From a checkpoint of a small transformer trained on Wikipedia: width 128.
Each number is 200 + 30 x the weight over its row's rms, rounded and kept within 0 to 999. Layers, rows and columns count from 0. The size before them is the row's rms in percent of the matrix's.

# layer 4 attention key, 128x128, rms 0.103, rows 112-127, columns 0-127
088,200,187,152,209,234,145,198,205,162,226,222,189,204,222,201,171,245,220,228,179,234,175,126,185,155,192,157,183,214,180,193,193,216,222,182,191,212,164,174,180,188,185,159,190,212,253,253,185,253,220,225,168,175,183,264,211,237,186,193,190,206,174,225,187,203,192,211,227,195,206,250,240,196,222,206,228,218,151,218,218,200,216,201,231,165,147,223,244,150,241,239,176,213,230,218,180,123,202,257,245,190,188,235,196,192,233,209,212,188,177,228,211,236,206,205,232,225,260,132,205,224,157,228,162,197,202,142,148
086,189,173,235,143,180,231,229,217,177,202,243,203,219,151,155,228,208,192,217,220,172,236,199,182,204,148,183,174,167,226,178,145,152,262,210,183,201,192,187,192,199,220,208,222,196,194,224,221,232,141,252,216,171,201,222,238,198,190,228,250,169,150,176,149,232,168,219,223,221,174,211,176,150,183,211,129,199,186,244,202,281,197,161,178,203,197,240,188,190,223,255,185,231,183,177,217,158,215,185,225,222,235,228,227,207,202,135,177,248,214,207,201,177,215,197,179,186,189,267,219,213,211,265,204,177,239,185,181
087,238,204,248,200,184,205,200,176,195,208,178,208,205,215,201,179,250,206,194,251,218,244,172,264,174,174,186,205,211,244,202,185,248,162,219,242,131,165,197,236,182,245,226,213,156,167,225,160,169,196,180,204,179,179,199,188,201,175,184,199,219,194,189,222,190,156,196,145,181,232,213,175,219,174,139,181,228,198,198,194,181,166,210,252,205,236,193,239,175,187,218,200,239,152,196,152,238,218,161,187,201,142,193,243,193,246,243,212,159,164,144,214,199,263,234,184,180,233,178,190,262,164,222,224,209,212,173,274
089,222,257,165,163,217,193,233,246,221,168,183,226,250,199,211,150,250,215,165,140,184,213,209,190,202,245,172,163,215,213,270,169,222,199,162,207,174,181,137,230,185,205,208,181,172,183,185,239,209,223,149,207,220,178,178,220,203,163,149,211,199,243,215,224,185,172,236,154,158,213,196,192,218,252,209,201,214,203,209,187,202,219,190,211,176,178,209,226,165,200,193,246,191,215,234,172,154,188,159,192,257,186,199,164,168,183,215,182,151,270,133,233,172,226,204,197,202,191,196,224,176,151,191,189,201,175,158,282
082,176,197,202,176,232,294,222,147,183,195,206,188,220,204,223,205,204,190,206,148,191,192,231,227,214,173,146,157,180,191,247,234,223,112,221,209,236,204,199,216,206,171,189,234,153,226,199,137,171,235,119,154,219,186,219,182,189,217,243,210,135,213,211,174,192,236,204,235,228,138,208,200,173,218,224,218,177,234,187,195,191,205,195,136,197,240,176,183,258,240,219,202,201,187,219,170,183,213,198,223,207,169,224,251,224,219,186,265,195,223,188,197,215,215,188,194,167,237,251,215,167,203,183,175,235,202,207,164
089,247,213,186,159,166,200,172,225,142,215,193,194,249,183,192,187,209,184,278,245,176,187,203,206,179,189,194,230,204,230,222,214,224,226,194,150,241,183,183,168,199,216,206,172,162,224,177,185,156,254,210,225,195,216,195,223,231,147,206,201,224,239,263,172,188,190,180,195,140,182,221,174,223,184,199,188,221,246,164,198,202,249,274,214,201,161,198,196,160,238,219,180,180,199,172,203,222,216,236,193,195,196,202,222,167,216,189,198,229,124,233,217,194,216,204,191,187,133,219,182,239,278,167,162,135,149,188,234
085,246,196,198,175,228,258,152,183,136,211,191,195,228,174,168,181,202,213,170,196,189,180,250,245,226,199,148,196,212,177,168,234,208,237,242,231,178,240,198,156,217,195,204,195,200,157,245,221,199,176,186,208,174,148,195,183,197,188,229,215,151,226,218,189,201,196,176,233,222,152,174,179,257,206,205,224,169,168,241,213,202,244,206,171,181,234,133,194,209,180,131,212,205,217,208,203,202,169,228,199,178,257,224,228,207,197,250,210,182,203,256,198,248,153,186,271,131,134,194,238,215,221,219,210,176,178,215,216
088,185,124,213,198,212,213,177,200,183,153,157,210,196,188,228,276,201,257,133,252,211,175,255,206,181,228,189,245,200,215,244,187,140,223,187,184,219,173,189,177,203,201,176,137,255,194,227,254,179,198,172,218,173,211,139,242,207,177,219,225,169,190,202,247,156,210,215,193,213,186,190,196,156,209,225,195,215,219,220,187,221,234,195,237,202,218,187,224,202,268,209,228,208,161,189,138,185,197,183,211,191,157,211,207,202,177,201,281,239,221,207,213,232,145,221,206,220,148,192,213,191,172,167,167,175,173,215,175
088,208,204,187,225,252,229,215,165,266,179,221,183,237,186,204,212,234,208,198,178,229,211,194,197,202,171,186,233,181,185,188,183,191,199,146,182,185,227,222,216,221,228,212,161,203,171,246,254,182,245,225,224,178,215,189,222,240,190,184,205,234,184,185,157,190,193,225,188,148,227,166,183,200,262,201,218,237,203,165,243,203,166,211,156,179,206,196,141,129,193,253,170,169,206,245,178,217,220,242,181,176,156,176,189,176,189,201,182,239,211,166,244,210,155,190,228,209,210,118,221,196,225,275,216,173,107,212,193
088,254,195,220,220,182,222,178,161,187,203,219,255,222,213,198,209,184,213,211,175,163,253,212,201,236,223,195,195,180,211,143,214,191,231,175,178,152,165,166,168,182,221,188,208,190,201,179,226,197,207,139,152,198,184,173,132,251,200,193,204,252,209,164,166,134,230,220,215,225,207,192,202,226,235,176,190,191,176,206,221,184,205,167,182,159,184,162,203,190,183,290,201,220,143,191,205,206,226,217,164,226,179,187,164,173,203,272,181,161,223,254,202,172,227,193,238,278,228,224,226,199,262,186,224,195,196,234,150
092,269,162,167,202,198,183,186,197,216,190,201,200,198,230,169,204,229,208,193,230,149,219,192,144,179,189,185,188,251,212,207,171,212,222,175,224,234,219,120,166,213,204,189,218,186,228,212,188,183,168,200,164,160,165,271,202,193,157,173,213,177,177,241,208,176,199,178,183,171,231,177,235,145,189,228,234,208,183,203,214,205,193,236,141,193,219,218,212,220,250,194,182,201,161,247,229,205,229,169,164,151,187,172,211,192,204,311,207,261,221,181,276,172,192,194,208,203,170,236,214,201,214,177,195,211,214,158,261
094,220,210,216,175,230,155,191,200,143,153,190,216,239,246,151,188,168,195,245,175,200,223,104,224,260,232,242,213,203,156,226,235,108,175,212,137,160,179,234,200,227,216,257,205,225,208,197,195,154,237,194,167,178,190,189,203,226,218,197,196,208,233,168,199,227,195,215,191,239,218,195,187,230,216,189,179,195,184,231,220,164,209,215,218,203,181,202,156,254,233,216,192,189,205,170,211,199,223,157,184,116,211,241,177,183,174,223,217,207,206,205,193,224,228,208,205,262,218,205,155,198,262,245,191,195,184,208,186
085,203,236,203,148,188,149,229,249,215,207,173,192,224,202,210,224,189,237,196,208,172,141,213,243,222,250,153,175,171,197,154,223,238,159,146,219,217,182,176,173,195,173,194,213,224,191,188,191,236,220,235,187,194,177,202,199,268,206,214,194,196,259,184,199,202,196,224,160,176,172,170,204,215,215,133,220,166,153,189,155,120,215,192,204,191,181,210,200,187,211,207,170,275,224,222,222,211,201,183,181,203,166,190,226,251,235,163,220,167,232,185,252,232,226,196,174,185,152,119,250,201,211,222,170,233,248,198,214
091,232,195,230,238,188,225,205,247,161,228,205,146,178,215,178,209,183,225,161,214,159,184,180,205,195,207,200,202,203,188,202,215,192,196,150,210,172,173,199,238,157,202,226,204,184,190,239,213,161,223,200,187,256,241,217,211,190,232,226,182,169,204,170,234,193,155,208,206,239,167,90,223,205,164,194,213,200,152,197,160,179,223,233,216,251,226,181,237,194,198,247,178,220,278,198,197,160,211,179,198,175,166,200,241,243,193,255,158,213,212,230,120,155,136,193,219,197,171,209,246,233,206,156,200,208,183,239,213
095,212,210,205,207,187,155,209,225,194,178,215,163,165,190,217,218,220,145,184,196,145,199,223,202,134,167,247,236,211,184,249,179,223,194,142,169,201,226,183,178,232,186,229,215,230,171,240,206,152,245,224,170,168,171,184,214,249,177,227,229,191,186,200,195,168,222,239,165,244,191,143,233,285,246,213,204,226,208,221,182,206,161,193,203,222,148,184,185,166,223,206,183,202,168,185,202,193,186,190,177,184,198,241,138,226,267,175,174,203,175,177,253,184,188,212,211,204,241,191,230,264,189,215,217,213,119,233,223
086,203,178,187,179,161,176,212,135,189,223,162,158,222,217,200,168,216,262,162,198,170,202,208,199,274,199,242,206,176,200,223,177,196,180,209,187,231,174,199,195,211,226,216,182,191,191,145,202,206,181,194,131,170,170,199,221,255,228,267,208,236,189,214,192,273,147,220,212,226,141,209,243,201,200,194,218,218,210,191,163,171,158,194,218,225,182,194,186,162,218,211,220,189,203,259,232,230,165,252,225,241,215,151,146,204,185,190,185,208,186,190,129,273,209,189,186,205,195,175,202,167,180,208,233,200,166,262,239
# layer 4 attention query, 128x128, rms 0.106, rows 113-127, columns 0-127
083,192,177,169,194,236,210,206,152,171,214,258,196,222,206,167,244,144,174,214,184,207,211,178,183,157,279,222,218,208,184,213,211,155,216,138,199,240,246,210,195,217,221,184,141,174,187,194,173,217,166,234,188,193,204,230,144,235,168,196,206,177,206,146,185,217,181,223,198,210,179,210,165,187,194,223,118,183,246,229,215,237,209,216,171,210,252,262,166,163,178,181,275,164,201,196,231,157,223,221,233,198,190,220,266,176,168,181,169,235,232,204,217,188,237,207,154,186,212,227,193,146,186,201,198,193,202,216,232
089,218,196,197,176,215,193,175,199,203,234,213,267,194,184,202,172,198,147,214,187,141,221,206,178,202,241,164,205,209,184,216,175,231,148,254,199,198,212,185,158,248,172,214,242,170,133,197,185,175,167,195,210,172,231,223,282,219,172,172,193,247,226,164,200,192,249,252,182,178,244,212,209,177,175,170,225,214,158,184,168,250,168,253,195,240,144,208,195,168,165,220,218,236,244,144,163,225,208,198,211,218,201,225,180,254,180,220,190,213,198,188,249,244,169,188,216,232,193,163,229,206,198,202,194,223,126,188,228
089,173,223,186,183,211,165,178,177,171,184,216,209,159,165,157,192,220,246,150,193,183,173,156,220,238,214,171,225,183,222,218,176,215,194,187,211,195,169,204,236,165,193,189,221,196,242,197,220,217,240,236,139,216,237,183,246,246,208,196,185,263,181,203,228,237,245,214,207,178,217,155,198,240,189,135,194,235,119,261,171,225,157,201,171,280,200,181,187,153,200,231,183,234,185,179,198,194,187,225,162,186,209,235,205,210,207,211,200,138,189,207,181,288,221,234,208,226,220,175,171,196,217,170,167,246,163,207,196
080,199,206,263,150,208,182,166,208,207,175,239,229,157,213,161,220,178,224,189,285,228,199,172,217,220,150,219,208,203,211,179,230,191,194,224,155,192,229,153,196,213,172,132,216,188,219,196,250,192,161,186,224,243,209,194,178,174,145,218,276,178,246,271,198,214,227,148,150,212,210,234,166,169,194,162,185,210,194,176,240,197,201,191,137,143,207,178,185,223,177,207,199,174,181,234,182,248,177,195,212,187,193,234,196,180,239,181,215,193,196,190,255,163,210,207,225,147,210,214,207,230,160,195,206,146,242,215,199
085,218,179,190,220,176,200,222,228,174,188,197,265,185,207,160,208,202,247,157,209,229,260,190,140,197,199,231,207,143,202,202,192,195,147,197,226,171,238,271,190,239,192,233,157,203,167,198,153,207,209,186,161,203,145,182,197,243,224,179,190,205,200,176,192,196,242,253,204,217,136,184,196,218,194,173,178,231,212,257,214,146,155,242,218,161,157,152,225,226,212,174,189,180,169,218,202,205,260,173,201,204,275,187,201,199,193,185,249,236,169,209,239,182,212,204,191,212,174,189,190,192,246,174,223,166,162,180,265
086,203,181,233,201,186,185,171,228,231,236,217,156,192,200,201,179,195,160,133,253,268,242,187,228,246,142,222,212,221,214,188,217,174,207,159,216,228,179,168,199,180,168,198,218,238,154,203,206,152,205,210,219,244,229,256,169,222,201,180,196,268,214,249,201,179,182,164,188,250,172,225,218,207,227,238,153,178,196,195,158,210,236,241,221,175,226,184,197,220,205,212,181,135,159,139,161,179,240,185,186,295,224,164,242,179,172,212,231,208,193,194,211,221,194,223,190,194,140,200,167,199,204,210,215,174,183,204,182
085,261,219,214,195,227,251,210,227,111,200,189,191,187,204,158,192,241,203,120,175,241,204,184,233,175,197,185,160,273,249,197,181,199,199,166,216,187,245,177,182,200,220,156,222,191,212,225,184,207,210,191,245,204,209,215,217,159,215,248,163,164,216,208,192,166,204,225,191,174,164,181,195,182,238,188,242,212,214,198,207,163,192,205,156,218,216,228,178,205,214,259,172,201,121,194,218,210,163,240,131,226,165,200,232,128,138,253,202,209,196,200,209,187,217,200,231,201,185,224,182,180,229,181,229,150,218,221,207
090,176,170,141,232,234,217,144,162,226,196,214,183,151,163,169,267,241,223,170,136,251,149,189,167,268,218,177,162,173,196,129,238,206,183,227,182,207,193,224,183,199,192,174,166,224,234,192,215,218,213,200,203,232,153,218,208,222,215,216,183,161,202,181,169,177,205,277,217,191,231,212,175,234,232,230,244,219,194,187,123,193,166,213,209,205,206,215,198,151,195,237,242,203,199,200,191,174,239,170,170,220,222,229,158,215,187,190,157,175,182,223,200,206,167,198,234,210,223,172,222,162,257,208,160,210,214,176,186
086,232,257,217,200,192,151,195,216,207,197,205,135,200,167,217,197,180,207,229,169,229,233,226,137,202,226,181,248,172,247,216,227,218,183,199,259,222,203,218,217,220,222,186,217,205,170,168,234,192,222,197,205,236,134,227,203,210,211,186,203,240,151,136,199,235,217,200,260,187,187,208,141,235,179,217,194,180,244,199,141,272,184,174,164,173,203,214,219,188,199,220,238,189,151,157,192,217,178,224,193,177,192,240,160,204,240,175,194,207,205,179,207,149,161,151,241,193,192,193,173,274,253,221,228,178,176,183,168
086,191,161,243,245,253,186,228,219,200,198,254,206,180,192,233,230,208,241,178,212,185,237,234,164,244,156,188,213,234,195,173,142,161,165,180,197,190,155,225,170,214,241,254,235,173,169,223,233,110,212,164,172,234,209,166,203,248,193,247,164,160,198,208,176,202,216,238,204,218,154,196,197,201,158,186,164,225,211,227,253,206,151,221,177,204,224,212,202,157,215,217,212,223,140,153,199,206,234,241,171,163,163,203,226,209,190,219,217,220,200,192,175,199,176,240,235,183,194,190,185,230,154,165,193,205,138,192,171
091,161,232,194,198,215,165,189,190,112,211,199,185,179,211,183,178,196,130,194,243,175,206,203,212,228,188,232,218,177,204,220,171,178,183,247,222,234,199,169,221,236,173,178,230,246,214,157,193,177,199,179,210,204,178,180,238,152,196,171,172,121,183,184,187,260,199,256,150,248,210,249,164,200,186,207,193,150,232,241,135,197,220,165,285,198,215,224,233,228,256,173,202,191,205,182,205,220,223,188,188,168,190,211,211,193,238,202,197,187,201,200,184,129,204,179,201,252,241,218,203,203,276,206,215,198,216,193,205
085,196,188,222,198,224,214,134,268,195,207,162,162,199,202,167,141,170,185,200,208,218,144,224,247,188,223,160,240,180,161,220,226,213,185,165,238,156,194,208,154,124,203,217,253,166,199,195,234,211,236,195,171,222,239,197,169,218,156,237,163,178,193,229,199,230,201,190,162,223,188,249,201,166,213,166,191,160,227,188,186,201,203,232,203,198,158,152,248,205,231,226,191,268,199,225,242,199,221,208,195,178,238,207,194,260,196,210,186,204,150,207,173,284,165,172,208,225,198,218,196,208,215,246,177,175,202,176,246
091,225,152,174,165,171,208,165,194,246,183,240,203,214,184,232,180,211,177,175,175,145,208,180,161,158,144,214,227,193,199,268,264,238,158,143,214,199,210,154,221,260,229,174,253,245,222,283,207,206,207,193,206,173,189,210,202,191,187,241,222,184,153,216,164,217,134,215,177,224,168,214,193,226,215,170,193,174,220,156,210,217,220,207,159,220,159,166,242,279,234,216,225,209,189,188,183,194,236,189,212,195,192,155,196,199,154,223,208,193,197,226,170,202,212,227,236,191,186,208,199,190,159,184,267,182,194,216,190
091,141,232,173,227,207,215,184,197,226,199,182,187,192,210,241,177,228,168,153,130,261,126,198,171,182,187,209,182,200,161,227,148,202,195,194,226,209,198,209,162,225,191,213,167,204,205,236,219,195,200,193,214,188,205,215,245,236,198,191,205,132,187,199,194,227,207,254,204,199,203,196,162,197,208,221,203,226,208,195,177,272,148,193,195,244,160,188,185,143,235,181,223,214,206,219,244,255,261,209,219,225,159,163,148,176,209,165,191,173,153,212,226,234,220,228,206,238,230,172,179,218,254,135,203,183,173,266,229
084,210,225,215,261,246,150,200,251,199,165,199,192,207,172,220,203,197,187,172,250,227,183,169,211,164,231,184,210,151,211,194,234,252,251,225,192,202,216,204,194,168,173,167,153,250,199,180,218,247,196,245,219,209,258,156,248,216,229,177,205,140,219,161,202,235,204,218,192,202,201,176,220,163,202,189,239,192,242,216,143,178,208,229,169,211,172,186,181,197,199,238,161,234,257,152,158,178,213,193,221,196,162,153,152,191,218,120,232,192,262,245,193,202,210,210,230,177,186,206,154,154,199,202,171,222,195,175,202
# layer 4 attention value, 128x128, rms 0.0588, rows 64-75, columns 0-127
103,236,177,222,202,205,201,189,169,203,156,212,183,238,196,222,197,167,213,235,209,283,202,210,258,192,235,201,199,188,260,271,222,213,225,170,185,197,258,205,213,238,181,180,195,199,152,232,207,267,158,172,188,155,206,159,223,192,223,260,187,236,226,149,255,141,218,191,216,209,182,238,228,212,191,156,200,204,220,187,232,175,159,184,166,199,193,161,179,136,246,228,237,199,144,217,153,229,193,190,194,210,185,246,178,183,212,227,216,235,218,201,161,192,170,178,152,198,181,203,186,160,179,163,195,206,176,184,245
117,237,210,208,205,204,178,221,195,164,205,145,170,209,228,180,250,189,180,247,192,214,231,216,191,155,192,229,230,261,154,209,197,163,193,199,187,216,216,202,257,157,215,193,253,195,163,220,196,204,164,204,252,235,173,237,244,193,173,173,191,174,236,207,214,214,162,180,210,229,254,194,195,227,181,223,207,163,196,188,195,254,198,176,168,119,202,162,207,149,226,182,204,236,177,199,179,178,241,103,172,157,196,201,228,153,189,232,158,252,181,232,222,245,207,188,171,126,197,182,203,193,221,169,214,223,196,225,181
105,137,223,184,197,162,126,147,221,189,199,246,211,219,190,216,245,195,164,195,223,152,168,201,194,177,192,190,168,221,190,231,187,203,257,195,208,192,149,195,146,247,232,187,177,259,189,198,176,201,174,247,162,166,273,208,225,226,195,175,194,170,197,237,171,198,235,164,181,176,226,210,166,176,190,190,253,224,234,186,194,176,217,249,238,195,177,199,193,173,248,243,203,206,194,207,168,246,211,260,174,214,217,191,190,212,218,230,129,204,188,183,201,169,204,246,195,161,176,227,241,246,223,254,169,203,164,174,233
097,183,241,236,234,271,195,178,209,214,189,197,229,190,204,187,206,167,217,224,176,202,225,192,167,206,207,186,221,164,207,267,230,179,226,236,228,174,197,188,180,210,141,220,181,203,311,203,166,168,244,176,214,188,181,173,190,166,171,212,163,191,227,266,158,217,190,275,210,199,201,218,244,198,214,210,246,164,188,230,222,204,237,170,161,178,138,216,149,175,253,190,203,194,216,187,225,183,208,163,134,180,186,248,228,164,220,233,214,203,227,188,171,214,240,195,183,145,219,152,205,199,160,214,204,219,183,190,201
104,219,195,145,241,156,160,220,174,170,219,171,189,140,201,185,195,251,186,165,157,164,187,187,254,212,187,165,164,170,228,278,210,214,180,221,199,229,192,218,182,228,192,227,200,202,179,189,185,215,156,202,200,217,241,153,188,202,210,230,198,199,221,221,205,239,238,191,221,209,174,199,232,163,175,248,145,183,203,166,209,159,170,143,205,224,186,157,228,217,182,269,199,171,201,161,169,227,208,238,209,189,211,201,202,187,219,180,255,189,242,246,213,241,187,283,206,165,192,236,177,229,269,206,212,191,142,188,168
091,232,259,190,250,197,219,178,204,226,200,210,247,188,190,175,197,207,161,217,235,212,214,193,179,215,174,204,197,243,129,244,218,207,139,238,220,215,194,145,172,215,190,272,169,200,199,174,199,153,172,182,149,234,180,188,173,198,193,195,176,172,226,265,188,190,202,209,193,213,203,216,186,244,173,190,156,248,189,151,232,216,179,249,180,234,211,178,182,192,191,166,150,197,191,262,188,161,176,203,227,219,117,240,160,210,231,232,208,220,261,210,179,164,242,209,174,257,217,178,182,212,189,215,155,172,216,205,173
108,176,182,213,212,168,162,214,155,234,203,170,165,225,181,197,200,153,211,235,180,199,235,194,220,160,216,213,230,160,169,221,210,183,157,166,167,216,162,182,209,206,211,251,204,210,243,161,226,260,179,166,193,158,176,180,197,176,256,209,175,223,188,193,167,183,254,240,224,149,170,180,211,239,233,223,184,192,208,208,125,163,220,200,225,210,208,198,189,221,208,131,230,186,193,155,154,249,195,147,212,241,230,190,143,214,193,158,217,241,213,208,234,224,214,157,142,233,192,208,216,268,211,191,234,176,230,243,178
104,221,217,226,184,237,206,198,262,219,175,164,156,206,170,197,203,170,187,204,218,257,155,205,152,215,183,207,249,193,215,180,235,184,163,163,236,216,154,168,224,181,238,207,136,248,236,147,150,168,204,231,220,186,228,224,200,243,170,249,205,241,124,242,197,218,182,208,209,185,195,213,194,289,166,170,163,220,191,204,193,241,137,243,259,225,226,204,198,183,226,182,179,173,212,193,211,194,226,181,186,197,198,184,193,182,202,154,212,208,187,200,222,183,197,203,234,234,178,198,164,176,165,216,144,245,185,237,165
103,264,187,208,169,217,160,210,193,188,157,198,216,186,222,237,170,216,179,221,210,220,243,238,168,149,217,258,225,203,230,202,181,186,238,206,192,195,186,166,251,226,200,152,196,145,211,209,199,180,177,223,193,238,214,157,214,244,158,158,193,199,231,172,170,198,212,176,242,222,209,181,225,164,166,157,259,186,242,172,138,246,217,146,169,225,200,150,177,206,207,217,211,226,254,199,210,154,223,210,179,159,161,235,155,218,167,210,195,182,192,257,204,198,210,196,131,224,202,148,207,273,191,231,214,219,197,222,211
110,187,250,171,183,221,225,177,211,214,226,212,244,234,193,184,187,192,243,162,159,164,223,192,223,215,239,213,214,228,151,199,204,253,227,145,182,124,191,218,190,197,255,201,222,189,206,198,160,189,203,177,173,163,197,203,192,234,245,235,195,217,207,230,184,184,164,154,180,251,216,205,178,225,272,176,242,204,217,167,174,149,231,192,150,178,241,179,184,222,207,137,168,234,163,229,166,248,187,222,205,209,139,176,220,170,225,148,228,211,234,208,196,248,173,227,174,147,238,228,170,207,197,201,205,196,195,140,214
102,218,168,228,225,226,229,237,207,212,220,188,221,206,232,236,223,215,215,236,166,206,187,170,214,169,205,278,190,156,198,261,161,184,200,156,151,159,188,161,223,186,218,200,172,206,223,190,145,184,251,190,154,198,172,169,201,175,206,191,166,199,135,294,172,193,235,239,238,200,218,151,163,228,203,235,173,223,250,164,184,173,166,210,210,195,227,245,212,198,168,204,194,211,203,174,233,217,174,178,148,149,176,173,213,179,150,200,227,210,228,185,210,268,177,198,161,214,229,205,192,190,224,199,179,244,224,150,211
106,222,197,164,145,205,250,231,222,207,183,190,245,173,206,189,209,228,164,187,172,245,197,222,226,185,235,229,158,220,180,225,201,219,189,151,148,153,200,243,254,212,223,188,166,153,184,190,220,199,139,220,214,173,169,210,209,185,199,242,208,212,186,232,249,202,231,175,270,215,264,221,223,200,225,212,230,193,208,253,192,201,145,200,170,265,163,225,214,210,168,209,228,185,206,119,209,216,183,216,192,171,212,174,190,172,178,256,189,152,208,186,123,216,200,174,221,145,203,203,225,154,161,173,193,199,226,199,190
# layer 4 attention output (transposed), 128x128, rms 0.0738, rows 64-75, columns 0-127
092,170,216,194,201,210,197,255,247,197,153,163,189,195,159,160,166,189,146,225,193,177,239,182,206,189,161,218,188,216,168,210,222,193,172,254,188,198,151,117,240,179,232,245,232,174,254,201,227,158,222,187,224,208,233,182,187,217,128,157,175,209,222,240,229,195,202,178,162,224,193,196,205,177,197,195,173,237,191,224,153,214,209,203,214,217,202,246,177,251,189,166,214,244,212,170,220,250,238,161,233,241,208,212,276,192,202,190,210,134,218,166,193,182,172,218,248,182,178,237,155,206,189,170,223,175,198,234,175
108,187,215,220,190,238,208,247,189,221,201,203,181,147,209,205,169,187,173,166,206,222,207,169,178,152,145,168,206,204,235,227,185,257,226,171,225,261,157,239,201,229,179,207,133,172,191,212,225,278,242,245,193,202,209,197,186,185,240,168,167,227,176,210,208,159,206,216,176,177,144,213,205,153,220,211,234,281,208,172,158,187,240,162,177,242,212,191,167,254,168,170,174,170,222,203,178,233,220,239,166,233,163,225,188,205,219,179,190,175,214,183,151,149,253,234,193,228,208,237,212,192,205,199,185,161,219,226,187
101,277,198,178,162,202,212,179,193,233,157,151,165,163,232,241,205,189,233,248,184,227,137,215,202,239,196,225,203,173,197,198,197,231,177,188,242,177,229,167,219,194,189,197,192,185,239,292,221,214,188,158,234,184,191,217,187,140,117,185,206,172,260,215,208,179,160,182,234,232,210,201,194,244,213,224,214,110,159,190,208,195,214,216,194,163,222,201,256,187,200,181,166,169,204,230,179,221,179,170,194,183,196,175,215,211,206,164,276,219,196,216,198,174,192,141,237,216,210,180,214,241,190,207,204,222,216,216,171
081,246,205,230,204,144,198,196,179,223,235,191,214,228,183,186,151,217,235,142,175,193,204,236,184,183,159,162,199,211,175,188,219,170,194,187,212,289,185,222,225,225,252,200,219,196,137,163,201,255,161,216,189,197,251,245,235,162,203,222,188,192,175,223,183,191,177,203,237,161,190,212,207,173,179,156,221,228,194,202,200,193,202,249,257,156,202,198,223,183,128,198,168,243,168,202,218,205,194,230,165,239,229,188,165,223,236,168,218,185,196,218,206,236,156,173,211,296,199,205,165,176,165,210,223,153,213,153,205
095,186,163,201,223,216,244,182,248,198,174,189,193,232,227,181,215,177,210,236,232,176,222,165,192,215,211,198,205,209,164,167,207,160,169,178,237,121,182,129,215,172,208,189,201,166,293,257,162,163,167,213,198,185,214,197,184,203,192,226,224,163,195,183,204,180,183,208,264,202,180,223,165,206,220,189,200,232,161,296,240,229,187,208,175,188,165,234,205,164,231,211,199,176,171,245,218,235,148,235,234,242,220,220,209,194,195,194,172,237,188,160,217,137,193,165,217,184,228,246,219,164,161,227,184,208,220,220,177
083,233,109,180,183,211,199,179,216,178,257,189,242,259,229,162,184,218,247,190,195,222,184,207,187,178,215,229,172,183,253,211,170,177,211,223,168,219,223,254,217,157,185,222,181,166,234,161,195,247,259,183,260,154,192,240,214,237,171,192,210,206,220,145,187,179,180,225,206,181,209,175,197,143,172,232,228,156,169,242,210,227,219,209,205,224,154,227,167,204,163,227,212,181,161,139,219,208,237,199,180,180,211,208,207,210,170,182,186,208,176,204,280,242,186,184,201,200,235,190,170,206,151,174,241,218,192,196,153
106,141,223,196,250,240,203,211,226,169,281,228,197,224,191,194,221,202,232,194,196,174,179,208,201,188,160,179,188,156,218,231,163,185,284,213,218,211,172,230,193,156,173,208,155,172,155,161,192,167,176,202,205,171,209,213,168,212,159,148,181,203,211,221,227,201,193,146,195,207,203,203,191,186,213,172,205,209,181,214,275,224,175,231,212,191,191,251,229,177,173,246,183,220,213,269,208,201,239,237,209,208,129,150,209,217,228,222,162,142,195,191,157,206,229,219,185,179,245,223,156,194,183,265,227,216,162,170,221
097,204,190,210,211,119,224,162,197,147,173,217,199,158,227,239,208,213,252,175,161,160,225,156,224,190,212,215,171,207,207,207,132,228,200,274,173,233,216,248,145,218,150,248,209,176,159,253,229,210,218,194,221,235,208,190,221,233,218,152,238,193,195,205,185,170,168,202,231,238,184,225,183,160,210,192,193,169,229,218,211,117,256,176,154,191,215,187,212,244,172,197,192,239,208,188,227,198,172,180,227,197,229,180,195,210,186,181,165,161,230,199,193,233,194,150,211,210,266,210,237,212,196,159,219,223,208,164,192
097,203,174,190,199,158,223,228,144,211,188,226,185,208,202,188,235,174,220,200,190,185,192,192,233,209,172,166,160,177,168,232,245,211,200,190,236,212,164,194,220,143,177,207,176,233,211,208,236,211,205,247,212,238,190,232,219,113,246,190,207,174,190,197,194,172,163,250,156,146,155,184,173,215,241,257,201,231,144,217,205,168,197,221,223,207,174,237,197,227,178,112,184,170,215,175,182,212,240,187,229,199,208,243,216,167,171,207,244,175,207,230,238,243,239,211,177,220,240,270,165,163,246,186,165,199,216,204,160
100,204,180,199,218,246,187,200,191,200,175,147,184,237,238,223,233,196,213,267,192,243,179,228,152,244,175,195,226,194,204,167,202,151,169,268,255,181,206,217,195,213,198,170,156,227,195,204,224,183,148,209,189,143,186,242,188,197,188,192,191,182,228,226,227,250,254,175,236,245,173,222,234,189,181,228,183,175,203,209,225,221,191,183,249,205,222,228,128,189,170,244,226,208,201,201,222,218,159,134,160,180,216,157,174,224,177,233,193,179,214,182,167,146,209,166,174,224,167,147,167,275,191,182,198,185,238,198,198
091,191,253,217,233,198,162,247,166,184,220,190,173,227,206,174,215,215,205,159,136,233,248,232,218,218,229,176,151,204,201,154,222,184,273,233,272,211,201,225,152,154,188,214,207,175,193,219,186,220,114,184,220,204,186,179,181,210,203,217,194,162,194,186,174,232,147,154,180,199,230,202,215,228,237,220,173,172,236,234,220,187,197,229,241,215,214,196,145,198,170,216,250,213,192,259,243,257,205,191,219,244,210,170,180,187,181,183,130,180,216,196,149,170,223,226,155,205,217,160,196,183,229,194,197,199,187,168,182
098,190,248,204,215,209,185,231,219,158,223,168,162,190,212,178,211,249,168,147,218,175,260,208,199,218,174,238,239,158,189,216,199,171,186,244,260,220,230,156,115,235,212,202,257,218,183,193,178,205,226,201,161,217,219,144,196,236,244,236,144,170,204,196,206,269,148,215,149,214,184,179,202,200,186,212,179,217,225,178,183,207,147,232,248,210,191,175,142,202,212,214,211,183,212,201,164,231,153,186,210,231,217,175,202,215,177,148,201,201,202,200,182,200,191,222,205,243,201,187,166,279,210,191,205,173,145,238,214